Weights of a small transformer language model: MLP 320 GeGLU.
Each number is 50 + 12 x the weight over its row's rms, rounded and kept within 0 to 99. Layers, rows and columns count from 0. The size before them is the row's rms in percent of the matrix's.

# q: layer 5 attention query, 128x128, rms 0.0654, rows 35-61, columns 0-127
# k: layer 5 attention key, 128x128, rms 0.0649, rows 35-61, columns 0-127
q35 093:47 53 61 76 40 67 44 67 60 44 39 60 53 55 49 79 54 45 32 37 52 47 39 37 58 60 56 42 49 51 48 42 69 47 29 51 39 56 26 85 31 56 63 68 46 59 46 49 25 55 51 56 63 39 57 39 63 52 53 67 58 31 70 53 38 30 52 45 29 46 58 46 56 58 65 60 53 53 55 56 50 65 41 44 58 28 55 61 56 61 40 52 52 57 60 60 42 22 47 43 59 35 52 53 39 49 29 63 56 47 58 40 49 19 48 50 35 62 50 22 43 56 33 56 58 45 49 68
k35 088:47 44 58 55 52 71 57 43 40 76 63 54 50 42 61 45 54 67 36 48 46 29 52 37 45 45 51 49 59 53 50 71 61 64 46 46 46 28 69 37 56 60 46 44 48 48 65 60 43 52 49 41 39 43 42 64 54 78 43 40 50 56 46 40 46 62 47 23 56 44 56 58 62 55 47 53 51 55 50 40 48 53 43 64 49 49 53 37 67 65 41 41 49 73 22 62 59 16 61 51 41 68 77 18 75 54 70 49 48 43 48 33 69 41 64 37 67 52 65 56 46 42 66 35 53 41 57 72
q36 075:35 61 46 76 43 57 19 52 58 55 70 43 40 82 52 62 63 35 35 58 41 51 57 56 64 39 53 38 50 36 66 59 52 48 51 42 31 69 42 70 25 68 54 40 54 49 55 31 26 51 50 46 63 41 51 68 44 18 47 52 51 63 40 46 41 41 27 63 42 37 47 42 45 48 53 29 66 42 66 48 58 30 60 35 41 30 58 50 59 57 50 58 49 42 53 37 47 48 43 59 60 28 49 56 35 39 55 48 45 53 51 44 27 54 75 46 57 56 44 23 47 55 61 42 52 49 54 48
k36 085:46 43 60 51 51 58 59 41 61 61 37 42 54 60 55 38 55 79 64 24 39 50 64 61 44 49 45 52 74 54 52 54 56 82 64 34 54 36 55 31 66 52 41 34 58 52 68 63 58 37 38 33 28 31 53 61 54 54 59 44 40 34 19 50 49 46 63 51 70 52 67 54 51 46 50 50 64 28 36 22 41 71 55 69 50 66 46 55 44 33 68 41 48 61 40 56 50 45 46 41 38 64 49 54 60 48 67 63 37 47 51 38 70 50 51 62 61 46 49 28 54 49 68 53 48 70 53 57
q37 083:78 41 45 49 24 50 67 45 51 58 36 44 60 29 45 43 44 33 39 60 71 44 36 46 38 41 47 52 54 72 57 36 43 48 62 50 45 43 46 08 67 36 46 70 72 32 52 42 47 41 43 66 51 66 47 37 58 59 67 57 72 40 50 44 52 57 58 36 41 59 62 40 46 62 25 52 45 65 55 50 38 56 43 57 29 55 30 45 50 56 47 57 52 60 44 41 53 53 41 46 41 63 52 40 54 61 51 82 56 52 43 53 69 65 50 71 48 63 65 50 38 43 48 41 55 66 54 76
k37 092:46 53 38 58 48 47 47 42 28 52 26 34 61 51 47 59 61 51 58 57 47 46 60 39 45 37 63 26 49 56 44 51 57 37 54 54 62 86 55 54 63 64 79 41 63 69 44 52 55 54 60 51 61 42 68 22 42 46 48 58 51 45 80 36 60 35 53 48 48 43 39 50 66 25 67 40 27 48 56 69 53 44 36 35 42 53 57 72 46 51 26 50 57 25 50 49 67 60 61 52 55 56 32 54 35 48 59 61 53 28 41 59 47 38 45 55 28 62 46 60 52 61 45 41 64 70 52 49
q38 095:35 63 47 57 34 54 55 50 34 54 26 65 55 37 53 60 57 51 50 61 52 40 37 59 48 65 31 67 50 52 50 43 82 41 35 53 48 46 47 62 64 54 71 58 57 43 34 46 58 44 38 57 37 56 60 50 60 52 53 73 76 35 64 61 39 30 60 28 32 59 38 46 40 56 64 55 54 52 32 38 58 54 41 28 61 32 60 56 61 54 41 51 57 44 58 29 64 38 53 47 51 56 41 71 45 55 24 52 48 54 51 73 75 37 54 54 26 48 34 43 47 57 26 41 42 30 51 65
k38 103:71 64 42 57 42 63 48 64 52 41 23 55 61 38 44 41 46 43 54 54 46 45 31 21 67 63 83 43 53 57 68 32 65 52 28 62 54 52 61 44 31 55 49 42 25 50 48 51 32 64 53 66 63 57 57 47 59 37 56 61 55 43 80 45 49 44 50 58 46 33 42 49 61 53 63 38 47 56 59 55 48 43 47 45 37 56 79 47 23 74 60 44 46 45 67 53 40 49 71 48 66 45 60 43 68 55 38 47 51 45 42 53 54 35 53 35 33 51 42 56 69 55 49 46 52 32 69 34
q39 092:43 57 47 57 50 41 53 67 55 37 60 68 62 44 71 60 58 60 42 62 48 58 45 46 52 72 60 34 49 37 65 54 39 55 18 61 58 57 40 39 48 43 46 76 54 66 28 43 61 51 47 64 60 76 39 35 34 56 66 61 66 37 35 56 78 59 54 47 25 46 57 43 60 51 45 53 74 74 59 51 54 61 46 36 54 47 43 43 68 55 40 48 61 66 61 59 57 55 41 26 49 59 35 54 55 59 47 80 57 47 67 50 56 36 22 36 49 57 52 32 50 50 54 49 33 50 50 54
k39 094:43 53 28 31 52 40 52 50 50 74 57 27 40 55 46 48 54 52 43 54 70 69 44 53 49 51 56 45 30 57 50 46 51 29 48 63 66 56 57 36 36 60 60 59 45 48 41 59 37 57 69 43 21 73 55 57 75 14 61 55 60 48 68 56 61 40 49 44 52 47 46 56 63 69 52 36 36 52 54 54 19 33 59 61 61 62 62 35 58 62 75 58 45 33 54 17 46 45 51 46 57 48 52 54 46 60 37 35 44 41 35 38 39 44 47 40 45 58 35 65 53 57 27 49 44 45 45 56
q40 097:45 55 62 51 56 38 24 56 57 38 55 49 57 55 45 77 44 52 34 33 43 47 34 36 65 44 41 45 58 42 64 44 40 67 52 47 39 54 73 70 43 48 46 40 32 51 51 59 43 59 59 63 56 54 40 43 45 60 13 38 48 72 44 59 28 69 38 33 44 39 39 49 50 54 45 64 70 49 43 45 62 46 34 65 53 54 55 63 54 38 52 44 48 34 77 56 49 52 52 36 69 54 51 70 34 46 48 57 47 32 34 29 46 40 81 42 43 45 34 37 45 51 53 81 33 49 55 51
k40 090:50 57 66 49 57 54 39 47 79 54 45 50 42 52 54 33 45 50 49 24 41 50 58 74 38 59 54 54 43 66 48 51 38 53 36 56 45 46 68 56 37 58 51 62 31 49 62 71 52 19 57 32 51 55 43 50 49 63 50 40 59 44 53 58 52 43 50 55 34 66 53 68 75 50 38 51 40 37 47 35 27 71 61 43 54 80 76 34 44 53 47 54 60 41 47 55 19 27 24 52 45 35 51 57 47 59 60 44 37 29 56 52 60 61 54 46 35 31 41 51 57 39 55 27 42 55 63 52
q41 091:50 67 73 71 45 58 41 57 56 49 50 38 54 58 44 59 63 52 28 48 63 59 40 44 54 62 29 32 69 35 56 47 44 44 33 54 38 50 25 50 48 59 58 73 53 49 46 62 40 50 50 57 57 52 63 51 58 42 69 54 53 41 53 55 52 48 69 46 20 46 23 62 51 47 40 77 62 57 39 41 70 43 53 42 44 53 61 36 48 46 41 47 36 53 69 72 52 29 43 40 79 30 45 60 79 67 46 66 45 39 53 48 61 67 51 48 43 47 51 56 32 52 27 54 34 41 64 64
k41 101:50 64 30 62 51 69 61 60 65 76 39 48 47 34 52 44 47 59 28 48 53 63 43 37 47 50 55 25 27 67 57 56 55 33 53 59 39 59 65 57 32 51 54 36 62 39 66 60 40 33 54 67 47 54 72 38 52 42 57 74 60 24 76 57 55 37 58 37 60 31 47 40 56 35 68 71 50 53 63 41 44 47 27 55 63 53 55 45 68 61 49 40 54 42 59 49 43 49 33 44 59 58 68 57 47 65 68 57 48 68 40 38 38 41 58 52 37 56 46 62 32 58 29 52 34 48 38 57
q42 097:65 51 38 31 72 42 73 53 44 29 62 43 49 53 36 37 57 73 71 50 53 52 62 38 56 30 54 39 46 42 56 42 28 75 53 53 57 51 59 66 53 53 44 37 51 41 61 30 36 62 63 42 63 36 44 71 37 49 38 29 58 46 36 39 47 60 51 63 50 62 21 62 57 33 34 62 63 48 64 31 42 56 65 64 60 56 41 49 49 65 54 41 23 55 58 64 31 48 53 48 52 57 58 56 50 37 66 36 53 64 49 30 52 71 63 57 73 62 57 44 59 42 63 44 52 54 49 39
k42 105:45 56 73 50 35 51 55 51 59 55 62 41 43 61 66 47 55 57 33 22 31 48 55 60 51 51 29 58 74 35 58 53 19 58 53 48 41 22 57 67 51 49 58 48 69 46 52 46 73 56 25 47 30 55 59 72 55 52 35 36 41 52 31 53 38 49 36 42 49 45 57 52 62 47 71 54 44 38 32 56 68 66 39 51 52 49 29 52 57 18 64 65 67 52 28 43 48 57 50 63 42 56 55 63 60 50 60 39 52 47 54 49 39 58 55 61 60 65 63 27 44 60 43 53 49 64 34 42
q43 099:25 49 65 69 36 38 57 58 44 41 32 60 73 52 41 48 47 36 54 59 69 54 38 59 38 64 38 35 49 49 45 37 61 33 50 69 53 66 56 34 43 49 42 57 70 51 30 48 44 34 46 42 60 54 54 56 33 65 54 93 57 44 59 60 65 48 79 38 38 75 42 37 56 59 37 55 41 66 55 74 50 54 44 43 42 58 39 66 35 64 34 50 68 40 57 39 55 46 48 52 36 80 44 58 46 36 58 48 55 44 52 64 61 49 39 52 59 47 51 57 59 54 39 39 35 37 56 55
k43 105:57 40 45 32 50 38 60 40 32 46 40 33 67 38 27 60 49 23 37 69 65 51 55 55 50 49 50 42 32 62 63 26 52 44 47 45 51 66 54 58 55 40 48 58 52 57 59 64 39 70 56 40 46 64 62 50 53 38 57 69 58 73 70 51 43 24 57 46 58 56 68 36 57 52 70 43 33 58 41 57 54 31 48 38 62 51 40 65 62 53 63 61 64 42 73 58 67 46 60 35 54 46 60 57 43 48 49 67 43 41 41 52 24 51 26 55 56 78 49 60 50 74 58 58 62 41 41 32
q44 103:45 51 52 38 45 54 76 59 50 62 34 66 51 46 44 53 16 39 62 45 67 31 39 53 51 46 36 63 55 53 56 62 55 43 50 66 74 42 57 43 51 65 72 45 43 68 50 65 59 52 33 53 39 80 42 55 41 65 48 62 64 31 62 38 46 50 57 40 57 41 46 44 50 50 50 57 31 34 57 58 47 38 32 61 39 40 68 28 30 51 62 58 55 32 34 50 42 39 51 50 16 63 44 69 38 50 35 79 55 64 56 53 54 53 42 38 50 62 51 55 63 65 42 60 69 52 53 46
k44 099:42 68 50 42 47 48 37 34 36 54 43 49 59 46 41 60 50 51 39 68 65 29 58 53 68 65 54 57 45 33 56 34 18 47 66 36 65 44 57 49 63 57 34 59 62 41 53 53 58 70 40 49 55 34 33 50 54 48 44 43 54 44 37 62 58 65 62 59 47 47 54 52 48 43 53 26 39 75 30 59 65 54 53 56 51 24 56 66 32 68 44 46 39 64 51 43 62 71 52 33 50 83 40 37 42 53 59 32 46 44 50 60 63 38 63 74 50 44 48 56 41 52 72 67 67 60 70 56
q45 097:52 46 57 47 51 42 55 61 50 51 47 61 51 52 67 55 36 43 56 48 56 50 41 55 26 67 45 52 69 48 39 60 56 28 42 65 52 56 28 41 48 36 79 65 54 33 38 46 61 40 37 76 56 88 64 41 48 60 50 63 60 49 51 56 68 41 67 45 27 28 67 63 49 57 51 45 44 40 47 46 49 57 27 41 55 44 47 35 38 56 30 70 69 58 52 51 59 64 41 45 43 48 43 42 32 60 34 43 40 26 65 47 47 41 28 50 39 47 67 61 41 52 59 48 51 59 70 76
k45 086:54 60 35 55 50 43 44 54 43 41 63 64 53 37 32 53 66 49 41 62 29 32 67 46 47 55 55 54 55 48 46 31 40 24 48 74 40 77 48 31 60 43 39 54 54 27 50 30 43 69 52 56 45 72 40 59 66 54 49 64 65 44 73 61 71 48 58 43 25 40 52 27 57 45 48 37 40 65 50 52 45 36 55 59 70 37 39 52 62 56 44 47 54 46 64 30 66 65 56 28 46 60 43 32 37 56 51 50 38 38 63 57 34 44 61 62 48 58 55 33 64 46 39 47 31 54 69 46
q46 096:61 43 55 46 60 58 57 42 58 41 43 64 41 63 52 48 46 48 61 27 18 58 65 65 47 30 60 67 49 28 56 53 55 51 53 54 53 34 68 61 45 36 65 35 58 47 78 58 49 33 62 46 49 52 37 52 59 47 47 54 48 45 41 24 24 54 59 81 45 51 53 74 43 51 46 68 59 39 49 40 45 48 51 53 34 60 65 31 43 44 46 43 37 56 47 60 19 44 39 54 37 55 62 45 76 39 62 41 46 61 51 43 33 71 59 32 42 71 29 56 50 57 34 40 63 44 45 55
k46 119:59 50 66 35 50 53 38 41 52 48 63 69 44 55 75 61 70 82 40 21 38 39 48 52 63 33 62 52 72 55 49 47 31 70 57 43 48 24 52 57 49 47 47 58 69 36 51 54 49 57 53 48 39 23 38 76 65 55 32 35 34 52 30 27 49 56 37 45 48 54 41 42 54 51 38 61 53 56 40 45 56 62 51 62 51 49 40 47 64 41 41 59 66 69 27 55 49 55 48 55 29 56 40 56 52 51 56 31 48 57 52 36 60 54 59 55 50 63 52 30 23 52 60 63 60 67 40 60
q47 095:79 52 45 37 76 47 36 60 40 33 97 61 42 41 38 29 42 62 46 42 30 57 56 40 24 51 51 37 40 53 50 78 44 38 76 54 22 36 39 44 37 34 52 55 19 57 48 48 44 44 48 44 53 43 47 68 46 48 58 75 44 47 57 43 64 56 55 60 71 63 48 55 49 52 50 57 45 65 59 44 31 49 64 53 53 49 52 56 46 59 47 52 32 25 43 47 46 77 42 58 37 43 50 39 46 42 41 60 67 40 51 50 55 48 59 54 39 39 49 54 52 50 50 59 44 58 45 47
k47 096:63 55 51 63 51 72 54 69 31 71 61 51 40 68 36 48 55 63 25 45 28 57 59 26 59 47 57 50 42 44 59 57 37 54 56 64 30 30 43 31 48 35 43 35 49 50 70 42 41 41 45 52 25 51 33 72 49 55 43 47 63 49 37 61 34 59 54 31 62 63 25 41 43 45 43 65 53 57 62 47 73 67 46 56 53 55 51 53 67 31 57 56 52 57 54 68 57 59 22 68 55 44 49 49 66 53 77 54 51 48 46 46 41 64 49 51 69 51 37 60 48 53 53 40 56 66 38 31
q48 099:31 75 40 60 36 60 45 63 39 67 43 55 36 52 41 72 30 52 56 49 64 39 55 67 51 63 35 57 54 41 65 43 61 36 47 50 57 49 45 40 68 47 54 40 63 55 25 59 59 48 34 54 48 67 32 29 43 63 53 40 51 56 38 59 36 66 80 57 53 66 70 60 54 33 55 33 28 43 53 54 61 63 72 45 53 46 50 70 50 50 67 48 74 45 58 54 42 43 49 37 48 69 57 55 46 36 46 42 30 60 72 59 52 60 43 49 40 60 40 43 47 49 38 19 42 32 61 59
k48 103:39 39 34 56 52 54 46 58 35 41 43 43 63 63 25 63 42 32 35 80 74 36 36 45 56 73 59 47 50 62 45 36 52 44 49 53 57 63 31 51 51 49 42 49 54 50 19 52 32 53 31 76 56 54 43 36 45 45 48 61 60 69 61 51 34 67 52 56 49 41 54 53 47 63 73 34 57 58 39 63 68 47 42 59 48 32 40 53 30 71 59 53 58 46 56 49 93 45 50 46 49 55 47 53 32 40 49 40 49 47 49 57 41 33 48 30 29 35 45 48 43 67 42 55 56 51 66 56
q49 090:61 55 51 44 44 30 63 65 47 35 22 51 82 25 42 48 57 50 38 64 41 57 65 28 46 61 62 38 29 49 64 36 55 52 49 62 48 67 31 30 56 35 39 49 29 41 44 46 44 50 59 48 41 58 41 57 53 75 64 43 49 58 71 51 66 32 53 55 47 53 40 58 83 50 53 41 62 58 45 57 45 28 61 51 50 53 52 41 48 66 42 46 52 52 24 58 51 43 58 39 49 69 52 63 47 47 46 43 46 64 46 41 42 63 32 45 36 59 67 55 65 52 56 54 16 56 63 34
k49 108:41 40 53 47 81 26 53 49 55 43 50 51 36 34 56 48 62 54 54 72 39 47 72 52 51 45 43 32 54 12 35 45 59 60 66 26 40 46 27 43 72 53 43 43 58 51 58 54 39 67 53 37 42 43 47 71 68 31 50 48 35 51 41 58 43 44 35 33 54 50 71 55 61 39 36 53 52 45 43 53 46 55 59 59 51 43 40 62 53 37 51 61 58 55 46 58 54 59 56 42 55 52 44 56 57 49 68 42 65 45 50 46 62 45 40 57 67 56 71 26 49 18 60 34 43 40 33 17
q50 092:54 39 48 49 29 78 51 43 52 42 48 55 36 52 48 42 41 46 58 52 35 48 39 60 53 50 35 69 21 59 83 62 44 45 44 46 51 36 42 57 51 67 48 40 52 54 60 55 68 40 56 15 48 58 42 44 49 49 62 31 51 33 45 48 40 58 45 70 69 49 47 58 52 52 54 55 78 32 56 38 49 40 66 58 51 47 66 52 56 56 68 36 34 28 44 29 28 36 50 28 50 38 56 39 57 80 48 36 61 74 52 44 49 65 49 44 48 45 42 56 49 31 52 50 73 61 48 53
k50 106:43 47 38 64 37 60 51 50 48 68 14 41 72 57 59 42 27 63 45 58 63 42 51 54 55 56 39 47 51 58 69 56 55 46 51 62 76 41 65 30 38 61 41 62 60 40 44 52 48 49 50 41 48 53 37 40 36 66 45 20 45 58 60 47 47 63 43 25 54 44 47 54 34 66 54 42 56 42 46 47 54 27 53 40 53 55 53 46 27 46 52 49 40 47 63 33 39 43 58 36 68 37 38 56 39 54 32 39 33 69 35 72 43 50 54 32 31 66 52 69 46 82 62 51 64 47 47 38
q51 100:52 35 36 28 62 40 53 70 61 57 60 56 53 52 41 41 55 53 59 57 44 48 60 47 56 56 60 54 30 43 42 37 45 60 49 39 48 54 64 25 43 50 61 42 63 63 54 64 62 35 54 26 33 64 51 65 37 40 57 68 39 41 36 50 40 52 45 57 59 60 45 58 56 79 59 50 65 60 66 29 57 61 69 46 52 50 40 77 54 54 64 47 48 47 50 52 52 49 51 45 68 32 58 38 67 44 68 20 72 59 88 50 51 56 69 63 69 51 56 32 56 50 43 31 41 45 47 29
k51 096:39 57 52 68 38 45 63 49 38 57 41 46 68 61 44 39 43 59 48 44 64 48 44 52 43 46 51 74 20 46 47 58 66 44 59 52 65 37 53 53 63 64 31 31 89 46 63 41 42 32 51 77 50 51 61 29 28 48 37 58 52 57 71 46 29 52 47 39 58 51 51 48 43 73 58 42 53 38 59 45 45 45 47 56 32 50 36 48 65 49 46 55 57 50 51 39 42 41 54 46 67 51 47 29 46 36 23 45 42 49 32 47 37 50 49 60 55 59 38 42 49 75 62 11 47 51 37 59
q52 092:64 37 44 60 65 51 17 51 58 46 41 49 51 44 50 50 43 49 41 52 64 44 44 51 77 55 61 65 42 45 74 61 47 58 64 46 45 41 39 61 57 62 27 61 40 42 34 43 37 43 53 51 51 70 50 77 22 49 30 55 51 48 37 40 45 45 26 45 42 46 42 42 55 32 53 61 47 44 29 48 65 51 45 48 28 74 64 37 64 42 63 42 31 49 57 53 62 53 47 46 65 48 48 78 54 58 42 29 34 48 54 64 32 62 50 36 32 73 39 40 30 42 55 44 49 46 52 69
k52 093:49 44 48 45 40 64 57 57 38 68 36 39 44 59 61 56 29 46 60 24 57 42 42 54 57 72 47 63 50 53 65 37 48 51 59 52 48 13 33 51 43 53 50 54 46 48 44 61 54 53 33 48 44 57 25 40 54 42 41 43 48 19 40 52 50 56 37 50 53 39 53 52 57 38 38 54 56 34 47 30 61 57 34 62 53 69 60 36 62 56 61 59 52 43 39 50 43 59 28 52 45 51 28 70 63 41 74 29 44 58 39 68 62 51 66 39 18 34 38 53 38 46 39 64 67 55 46 78
q53 093:59 45 59 52 55 55 50 45 57 52 42 38 60 61 40 57 51 59 38 54 46 36 53 46 50 43 49 45 64 33 75 72 56 64 56 57 51 26 59 58 57 43 62 35 77 52 40 51 19 57 48 28 31 55 56 47 56 19 40 39 42 43 34 30 46 53 31 47 59 65 46 48 56 29 48 46 50 48 23 45 66 51 81 43 67 41 45 50 54 45 70 62 42 38 45 62 61 35 38 39 69 54 39 60 52 23 56 57 50 52 47 64 53 75 51 44 48 65 59 44 32 48 59 31 34 34 47 45
k53 097:46 42 63 36 33 56 26 65 71 57 55 58 44 54 35 56 41 55 32 43 49 38 30 55 73 45 54 65 55 40 50 46 40 33 41 36 44 47 48 80 48 49 47 42 48 33 28 58 53 50 49 64 47 53 44 29 39 51 43 44 51 52 54 44 52 50 44 58 47 66 47 70 40 50 89 40 36 48 32 35 64 62 45 56 52 47 55 36 50 49 63 74 34 54 50 62 89 56 39 43 41 66 48 62 56 46 51 35 39 53 71 64 61 20 56 58 49 55 62 53 38 58 52 57 66 46 40 65
q54 085:69 38 49 53 63 55 46 50 59 52 59 53 42 54 56 41 41 45 62 47 67 38 51 59 46 43 41 69 74 57 60 53 59 53 39 59 39 40 44 68 38 79 84 47 54 71 45 60 48 43 48 53 56 68 43 56 52 29 32 52 49 33 43 34 23 44 33 38 57 59 55 73 34 53 60 43 28 51 30 36 15 65 51 50 24 49 46 48 30 49 45 48 55 18 49 54 63 48 45 52 44 45 53 33 58 31 54 48 58 59 64 38 46 40 50 55 47 63 63 50 39 42 39 46 70 46 39 59
k54 079:44 33 47 72 44 69 69 37 25 55 41 57 63 58 64 43 37 44 35 32 48 59 44 44 41 40 44 70 49 45 45 60 39 48 65 61 53 47 50 54 46 76 52 36 53 58 42 56 35 37 49 50 50 78 26 25 53 59 42 38 54 47 68 51 52 65 60 60 33 52 62 56 55 51 52 29 37 54 24 57 54 47 47 54 45 28 62 55 42 60 61 58 53 47 54 46 27 42 47 69 55 55 57 50 56 53 32 73 55 52 51 48 60 70 71 45 47 66 45 74 58 78 45 42 65 67 47 70
q55 095:42 52 66 45 41 56 15 46 62 32 27 56 38 57 50 36 53 62 56 62 52 39 62 49 49 54 37 69 46 49 62 44 55 39 32 49 41 39 72 68 28 71 41 53 51 51 37 45 23 35 48 52 42 45 38 42 43 57 29 30 37 75 30 56 54 64 40 58 48 62 56 55 45 61 43 43 38 43 39 36 65 56 58 58 41 68 43 40 37 59 65 34 56 48 52 43 61 38 55 56 53 33 52 67 69 48 66 19 42 63 45 72 39 61 47 33 59 50 67 50 51 45 61 39 53 53 53 36
k55 106:66 38 64 32 43 42 42 55 44 59 55 52 50 87 68 36 55 56 49 48 48 44 55 66 47 61 62 54 52 56 33 42 56 53 48 52 43 43 55 57 66 58 26 54 44 44 33 32 57 41 43 50 41 33 16 46 48 47 54 30 36 56 54 29 43 64 46 51 63 56 67 37 55 48 54 28 71 49 33 38 53 56 52 61 43 50 46 25 55 46 62 52 62 43 50 54 63 71 63 62 46 51 55 57 60 35 47 40 41 81 44 54 58 42 43 44 55 52 53 13 39 55 70 43 70 62 36 74
q56 086:37 35 64 41 55 53 32 60 43 47 33 45 67 49 34 54 60 54 33 53 52 59 20 38 28 46 64 39 64 69 65 69 60 49 45 43 64 45 49 54 64 44 57 60 38 51 42 42 59 63 40 57 64 54 52 46 54 47 55 25 45 53 65 43 49 44 48 42 39 34 80 45 29 38 60 43 56 46 54 28 44 51 23 29 50 56 54 41 63 53 47 55 58 54 68 49 55 46 57 45 36 58 62 46 29 41 34 59 53 57 52 30 59 23 35 45 44 42 32 63 71 61 35 69 71 60 37 52
k56 101:55 49 47 51 71 39 62 37 57 44 57 41 53 34 46 46 33 46 50 54 47 71 38 54 54 54 47 42 58 45 41 63 51 48 50 32 43 77 54 49 50 42 70 63 14 70 39 35 64 82 48 42 57 53 58 61 65 54 72 45 48 48 49 58 56 58 53 44 23 51 60 67 38 37 41 59 43 50 59 36 52 49 58 49 47 37 50 55 51 47 23 15 42 64 57 68 20 49 39 47 60 33 42 51 63 43 47 51 75 56 45 35 53 49 68 52 26 51 49 48 61 39 52 53 53 32 69 57
q57 104:61 39 54 48 52 61 70 55 57 41 37 53 49 63 48 54 57 44 52 52 62 31 37 34 32 47 50 36 53 60 82 63 62 58 77 48 69 59 43 33 66 61 42 57 28 71 55 56 39 43 61 42 61 60 49 31 39 47 44 32 50 37 67 21 55 44 43 51 47 39 59 60 35 53 59 51 59 51 61 34 29 50 37 16 58 50 40 54 56 56 54 53 56 46 77 42 52 61 44 48 58 38 45 48 50 43 39 50 45 47 54 28 37 26 49 58 48 60 23 33 71 43 39 51 45 47 58 26
k57 099:67 38 48 56 48 46 50 36 42 42 49 41 50 53 44 52 38 42 56 56 43 49 56 40 53 43 46 62 60 72 55 60 64 52 55 60 58 68 58 55 51 39 53 47 46 50 58 60 26 68 52 50 54 89 47 39 45 39 47 39 47 53 53 52 36 43 39 40 37 47 51 71 80 53 55 65 35 34 44 48 38 37 51 41 44 48 70 45 54 16 36 71 29 44 58 43 21 64 58 69 57 32 56 54 53 53 47 46 67 70 51 19 28 36 55 37 43 70 64 54 63 41 35 41 48 37 51 63
q58 101:46 77 56 24 40 53 29 54 44 52 47 46 37 63 40 62 57 35 32 29 59 67 52 47 36 69 57 61 43 66 63 54 45 52 48 43 44 31 89 38 50 52 36 43 77 31 40 54 47 60 43 61 32 45 43 54 51 36 46 58 24 58 51 56 43 52 49 65 45 40 58 47 51 65 35 43 40 51 47 35 69 42 41 55 52 50 40 38 64 55 53 45 78 70 53 34 65 50 45 45 29 52 45 42 24 55 70 50 33 54 62 48 65 43 61 54 50 28 50 64 50 34 43 51 43 46 49 59
k58 094:76 39 62 42 45 53 44 50 57 55 62 55 45 73 20 54 58 51 57 44 59 29 32 40 46 44 54 55 49 65 53 61 73 44 46 45 61 46 52 49 43 42 43 63 49 42 61 29 59 51 35 70 52 40 75 53 31 42 59 69 54 56 59 43 53 73 67 66 52 61 60 35 21 57 52 39 64 67 41 43 77 45 39 51 55 48 53 53 57 76 43 48 66 64 63 41 65 53 41 57 34 55 37 52 40 45 32 38 60 49 59 56 42 37 40 51 28 38 41 41 28 54 62 60 54 54 57 76
q59 102:55 37 56 41 50 37 63 41 75 48 34 59 46 26 39 54 48 41 62 48 58 38 60 58 61 44 36 63 45 52 37 36 47 60 57 42 30 49 39 41 51 60 45 53 54 58 44 49 60 33 53 40 61 41 52 48 43 39 41 47 36 37 40 57 37 48 27 51 66 60 70 41 67 45 62 46 68 38 43 51 54 72 44 58 37 59 30 69 44 44 40 52 40 34 34 46 51 55 55 61 67 14 52 58 63 42 54 28 63 45 85 51 32 58 49 72 46 62 66 39 71 39 58 47 24 59 57 52
k59 091:39 54 47 52 39 61 61 55 43 42 41 54 46 44 70 43 43 57 32 55 46 37 56 83 37 46 49 70 37 60 39 51 40 43 54 59 63 38 44 37 39 54 41 43 61 20 42 28 54 33 53 50 68 42 39 24 61 36 36 63 24 51 51 52 51 30 47 40 57 48 54 49 51 82 43 58 72 38 56 70 63 58 59 59 58 58 37 38 46 64 54 55 53 27 48 44 37 51 34 78 57 30 69 55 58 48 45 58 36 50 24 60 62 42 44 48 56 65 51 38 38 65 52 41 49 63 58 58
q60 095:46 23 37 39 47 54 58 28 49 56 67 60 36 35 71 55 43 67 32 46 37 65 47 52 50 81 68 56 42 59 54 62 61 41 44 64 50 40 73 40 45 47 29 39 51 50 39 78 48 40 56 59 44 58 39 50 46 57 42 43 49 56 55 64 39 56 64 68 68 40 79 36 39 58 71 64 33 43 49 36 39 43 30 63 44 68 47 61 51 56 46 57 55 58 62 54 50 49 43 69 43 61 52 32 51 48 51 50 57 32 48 55 48 67 39 39 63 22 82 60 51 60 48 34 42 54 47 45
k60 096:58 70 37 42 64 48 41 60 60 68 41 46 59 49 46 52 85 59 29 41 42 44 29 59 19 49 58 49 50 59 68 55 48 50 50 56 46 46 42 40 55 37 33 65 46 39 42 55 58 31 57 58 49 68 40 52 52 45 73 51 21 79 46 40 48 56 48 71 66 44 61 35 27 56 46 62 42 36 60 22 56 45 57 36 44 65 50 48 58 56 49 59 60 58 58 59 27 45 49 32 39 57 55 29 48 60 65 60 62 49 42 55 51 49 30 52 32 47 48 58 54 60 36 74 57 57 66 51
q61 085:56 36 56 29 48 42 43 38 54 44 53 36 65 59 54 54 51 44 59 67 71 51 53 64 77 42 20 49 48 67 38 58 51 55 48 74 86 57 66 62 61 62 78 42 60 46 37 36 43 50 43 48 45 75 59 61 51 67 44 51 53 41 32 38 41 62 53 44 44 34 41 59 40 48 56 23 63 41 35 38 74 29 24 39 43 49 58 37 43 55 44 42 64 46 52 40 44 55 45 34 56 48 60 55 40 38 54 48 36 67 21 44 59 57 57 44 54 49 29 52 42 48 59 56 60 53 55 48
k61 091:57 62 86 40 49 47 39 29 50 59 42 41 57 48 72 49 42 59 69 29 37 43 64 56 71 71 65 54 58 59 56 49 80 52 43 30 28 64 65 71 51 48 51 59 39 56 43 32 61 67 24 25 51 42 50 44 47 49 41 50 46 40 56 51 41 57 57 36 31 27 56 45 54 46 50 56 59 41 42 47 58 34 71 44 65 39 46 48 49 42 39 68 44 48 65 53 65 62 55 26 59 33 50 44 64 56 47 33 44 50 57 56 42 35 69 51 46 51 44 42 54 25 57 39 51 55 51 37